config.yaml
n_layer: 14
d_model: 384
n_head: 12
n_kv_head: 3
head_dim: 32
d_mlp: 1536
vocab_size: 21705
activation: "quick_gelu"
norm: "rmsnorm"
norm_place: "pre"
norm_eps: 1e-05
positions: "rope"
rope_base: 10000.0
rope_fraction: 1.0
qk_norm: false
attn_scale: 0.177
bias: "none"
tie_embeddings: false
parallel_block: false
init: "normal"
init_std_qkv: 0.0355
init_std_o: 0.0
init_std_up: 0.0355
init_std_down: 0.0
optimizer: "soap_variant"
lr: 0.00258
lr_mult_up: 1.09
beta1: 0.95
beta2: 0.95
lr_head: 0.00374
grad_clip: 1.0
warmup_steps: 200
schedule: "wsd"
decay_fraction: 1.0
decay_shape: "linear"
final_lr_fraction: 0.02
batch_tokens: [65536, 131072]
seq_len: 1024
doc_mask: true
train_tokens: 454000000
steps: 4746
dataset: "wikipedia_en"
Each number is 128 + 32 x the weight over its row's rms, rounded and kept within 0 to 255. Layers, rows and columns count from 0. The size above them is the row's rms in percent of the matrix's.

# layer 10 MLP down, 384x1536, rms 0.101, rows 0-10, columns 0-127
size [ 98  99 100 102 102  98  96  99  96 103  99]
[[149 131  94  53 139  94  71 139 140 115 117 148 126 146 104 136 115 104 136 157  54 130 130 119  73 127  88 125 107  76 142  92 156 157 153  74 150 102  65  98 100 128  78 112 129  83 105 112 118 130 126  84 107 134 151 130 178 157 140 139  87 124 186 105 128  84 184 130  87 151  71 192 133 148 167 177  81 118 105 141 159 156 107 108  97 152  82 154 187  50  91 139 212 110 144 114 120 131 138 142 140  82 110 136 126 113 168 164 158 143 128 130 112 127 139 156  93 179 174  82 135  99 115  86 169 175 127 140]
 [166 122 124  88 129 152 162 129 148 121 147 191 194 101 144 142 121 159  82 124 171  96 121 132 149 163 113  84 119 119 146 137 123 137 126 115 110 145 107 152 141 145 116 132 159 112 144 142 152  95 132 124 211 124 155 122 118  96 161 149 115 112  61 134  98  66  71 195 140 157 102 133 162 100  53 175 152 173  49 143 168 114  96 120 185 199  94  55 118 153 113 131  95 119 145 169 109 128 136 125 128 112  95  36  79 132  85 151 109 127 143 154  79 103 122 150 168  67 116 157 186 114 145 132 145 160 125  64]
 [ 88 127 127 164 209 184 122 106 116 130  94 124 138 119 142  71 190  67 161  96 138  86 177 137 174 108 123 142 163 142 145 118 207 150 151 159 154 175 190 108  81 126 148 157  98  63 168 111 108 144 151 158 168  53 142 167 101  92  91  54 179 108 150 109 115 159 145 159  89 169 168  85  97 179  88 130 160  80  69 170 111 147 140 139 134  84 150  95 118 159 138 153 158 195 101 127 153 128 123  78 176 180 159 130  66 129 125  88 118 125 143 135 162 159  98 174 179 117 167  93 132  73 164 147 143  70 117 124]
 [193 149 106 160 151 153 118 153 151 104 105 114 129 135 153 129 122 173 117 104 152  94 135 136 132 155 147 147 149 134 121 106 109 149 157  95 139 152 168 137 107 127 113 104 129 132 173 178 123  60 126 123 152  93 103 123 116 102 121 122 121 168 134 132 159 110 122 139 115 131 101 158  88 134 133 159 105  93 116 148 122 156 122 115 122 119 134 121 133 153 122  79 161 156 150 116 108 208 150  72 137 177 154 117 136 159 155 140 160 104 108 108 141 138 145 215 179  91 166 146 174 141 141 203 150 126 147 162]
 [113 125 117  98 126 107 117 124 144 121 108  38 131 129 148 100 134 177  79 118 142 112 101 138  77 167  85 128 166 114 127 126 125 149  77 160 116 147 115 144  92  64 134 102 143 181  68  87 150  88 135 117 101 118  91 149 146 111  88 132  90 136 136  96 188  99 105 152 136  86 124 129 151 150 107 171 156 184 125 111 182 152 110 138 160 145 148  28  96 148  81 177 145 111 131 100  49 111  97 166 139 156 140 117 137 182 170 204 142 123 156 164 173 161 132 108 145 140  76  98 153 142 133 143 118 170 147  92]
 [120 140 136 128  89 184 115 161 170 109  83 168  77 102 102 185 125 125  92 155 106 177 184 116 156 109 136 126 107 117 160 166 101 162 113  99 172 155 111 102  81 171 114 209 108  97 105  64 130 141 138  96 119 160 148  78  80 138 138 133 115 190  92 108 123 103 149  81 192  92 183 150 134 109 113 155 131 108 119 147 152 137 117 123 145  94 119 160  86 172 109 143 117 140 116 181 140 147  69 172 135 125 172 143 129 117 132 134 117 170 111  92 137 173 116 140 109  75  78 159 135  78 167 130 153 114 110 120]
 [148 131 111 156 158 146  73  87 154 173 126 130  75 108 109 173 116  99 165  93 100 229 163 194 149 188 129  91 157 143  84 127 137 146 123 123 122 156 102 113 130 124 144 129 160 127  67  82 114  79 171 123 148 157 116  13 125 126 133  65  99 116 113 142 176  66 113 104  86  85 110 127 137 139 147 141 170 132 129 140 165  73 161 111 133 109 110 185 148 193 141 150 122 160 135 142 129  87 177 108 121 134 114 142 200 142 149 175 105 110 135 141  79 180 160 132 114 126 196 101  80  89 144 118 137 142 149 128]
 [130 123 128 115 203 170 109 104 105 122 106  73 158 141  89 126  83 124  59 120  89 129 142 192 194 187 103 104 160 155 101  72 145  99 102 107 151 160 106  92 109 136 181 140 193  81 114 105 116 163  94  99 140 152 105 148 153 150 122 142 110 182 145  57 137 101  92 125 121  84 155 139 192 114 148 185  63  95 114 180  71  68  97 148  95 145 141 137 139 125 199  77  87 151 152 135 158 140 171  41  96 108 188 139  98 170 113 127 135 147  89 129 103 108 159 121 140 141 174 144 183  68 137 119 125  90  87  95]
 [ 86 148 130 120 169 105 139 108 151 118 119 141 207  91 104 121  88 119 144 111  99 102 147 109 115  62 112 109 115 113 191  92 115  84  89 121 116 121 112 160 196  70 101 124 136 136 111  51 129 173  87 113 111  99 162 180 112 147 144 123 136 179 131 167 167  69 119  92  92 129 137 148 169 112 159 224  87 147 151 127 160 104 165 117 113 128 108 151 185 108 108 146 135 133 113 107 122 124 148 116 146 137 165 180  92  94 138 175 111 127 115 131 108 150 135 160  98 190  50 122  93 159 107 148 135 169 125 144]
 [124 147 139 132 179  94 103 151 122  28 175  99 126  88 123 120 104  93 100 183 133 152 176 120  92  95 121 130 126  90 131 169 132 150 172 165 162 183 152 148 110 127 128 159  96 139 152 139  67 103 133 124 113 106 134 103 120 173  81 155 148  68  88 106 146 140  95 146 155 132  72  93 160 188 137 104  64  89 129 149 119 103  89 166 152 163 112 193 129 115 108 151 180 122 180 149 158 113 160 152 120 119 166 124 138 119 133 164  63 108 156 163 171 140 128 143 130 154 139 195 176 148 201 124 117 155  93 108]
 [182  97 129 161 132 152 122 189  98 133 123 163 132 157 184 123 124 111 105 136 128 152 161 139 141 114 167 176 140  95 141 123 169 121 115  86 125 114 176 135 146 139 102 152  97 143  97 125 161 118  84 153 159 137  88  85 111  97 123 113 103 130 146  88 115 113 108 111 100  98 149 113 155 125 105 186 166 136  94 132 114 165 143 151 114 119 109 126 157 164 148  98 114  92 132  54 124 101 160 107 125 103 177 129 127  86  95  95 135 167  71 112 123 107  94  91 183 133 141 131 185 174 112  71 122 159 100 164]]